Part of a small language model's weights: no biases in attention or MLP, untied embeddings.
Each number is 500 + 50 x the weight over its row's rms, rounded and kept within 0 to 999. Layers, rows and columns count from 0. Numbers have three digits each. The size before them is the row's rms in percent of the matrix's.

# layer 6 MLP gate, 512x256, rms 0.0494, rows 505-511, columns 0-63
097:599501488489575546445486514460507556497535527409535456559520495483506476466584515442499572471533596407516543491544442500535599478544549575529490525434401487476501436448479551549520424473501470
106:531615599432525483483507430527440481452538523530497508503552600556520487456518477437413567498529542479503518454536569469514575468474499540536477483500413512546476505494453553639470458523493548
097:447436593565443545532460479505587472485568441448437520513459532566438478451501473477492497599488559461555493444431445489447495547512545502399516516468561470481575534465495511487543533464504484
154:516459471589447525450492491491500398518436543539495470529506552564601557476540518393585541555566508475579537464540446486509563558513452445457530488450409488542513493579495474456489576525421553
091:433488549489521508546475532385521562487488548386505466499490374486440437456511520558491521467543478439538514541502525568399511491498595467542494550527427421551458477404511520487472538489619429
090:472439462531517474539530470547502425537532455541563495467491501483506380435403455511504496509531567484564431496546403520449485537506520460501432564578542453439502571526495515494590501525529568
103:544482561533504455485437558522617511473538533517452563472546488494517439538506535572584484569479455610535501563436482497484391540429503458482507528560486519547550413410503552575549468480509439
# layer 6 MLP up, 512x256, rms 0.0475, rows 505-511, columns 0-63
098:431524505589514514551545526513459534460556579560500621468517501466475441470528533520507443552469442591487398366495580518529350592490525501447505487469471516436512462492481564428486585507471624
102:579456560538465507503346523508443490492645472457451475459374484501603451507514467495515540551506491429518608495571507474538540518484451458572512479473398576459448466478459496466543434494471429
099:504480549569546498499520597441505520491463503538505527520522551476556533481476523423465544545474592543444491395525442492519530486487499488557451434559497495492474517468443468450499517509400456
143:462541498429490458514483472479555515461595469539492537466472510426361432540486501579323501461432469539456461504505559542461459517528525519576437532563640528495503476422507542540502485487516482
095:604445503446537465504513497536518522472488519579453527544434511468486490455484520424609532533515444480468517461489393465528491450550473567538476456417468524506514566478474461501548443507425468
093:497554529571517423497574482565483613526503546480537519501576531429557490445495516372496547584577508481500490351533511470547457534553440482491532531531453373475505579384478593509596537522521621
100:508477491471503528535578471500529454525512419502490437504472429535454556484441472484347513424491554483448481402517482467488516496511483550528534523503485483523456538516447484392533512516457493
# layer 6 MLP down (transposed), 512x256, rms 0.0408, rows 505-511, columns 0-63
097:533479538518508512490547539475455492525557485472625515498512481472512548520610506548586502616525517495495471550547458513499486547518539581475523602409393413410514397449385495494544503464425587
109:547430478514461483502430608458553568589564447508517488538442510457484487490498439501471469537536577384493489539536482508577564510507540623516415545497490509609556482465550517542560464386503558
095:432436535494557499527474562463605420447479515602505515524478503446526527516430555516474431489417489454549529514493513473505433481458588523486470379432449477519527538453488546512512531567524482
117:483516445445502547490448492551608481493478507501445512491470544530493447500542469556529434554528558543536500476514495483469373469549463516554539524526538536553670501506495488561486465472482465
089:569455541477492531473579534548545520457550510598589450540478503465490458485545462555597504559516577491468546542479472493473512436426453470528492551405450469524630398550543495520554478434505414
089:485509459500426460498490433489367445545530487530528530492490559591491461452456525477468438525499546518501525545549425462466506530540515499463474505549575512467402556548618536448530510542420456
102:518508569529356490499573459479596428445542498463512458429521487404507504533520525503426499487535533482582534475545436475412558505541550476526449531511489430502536468452480522442497562525432485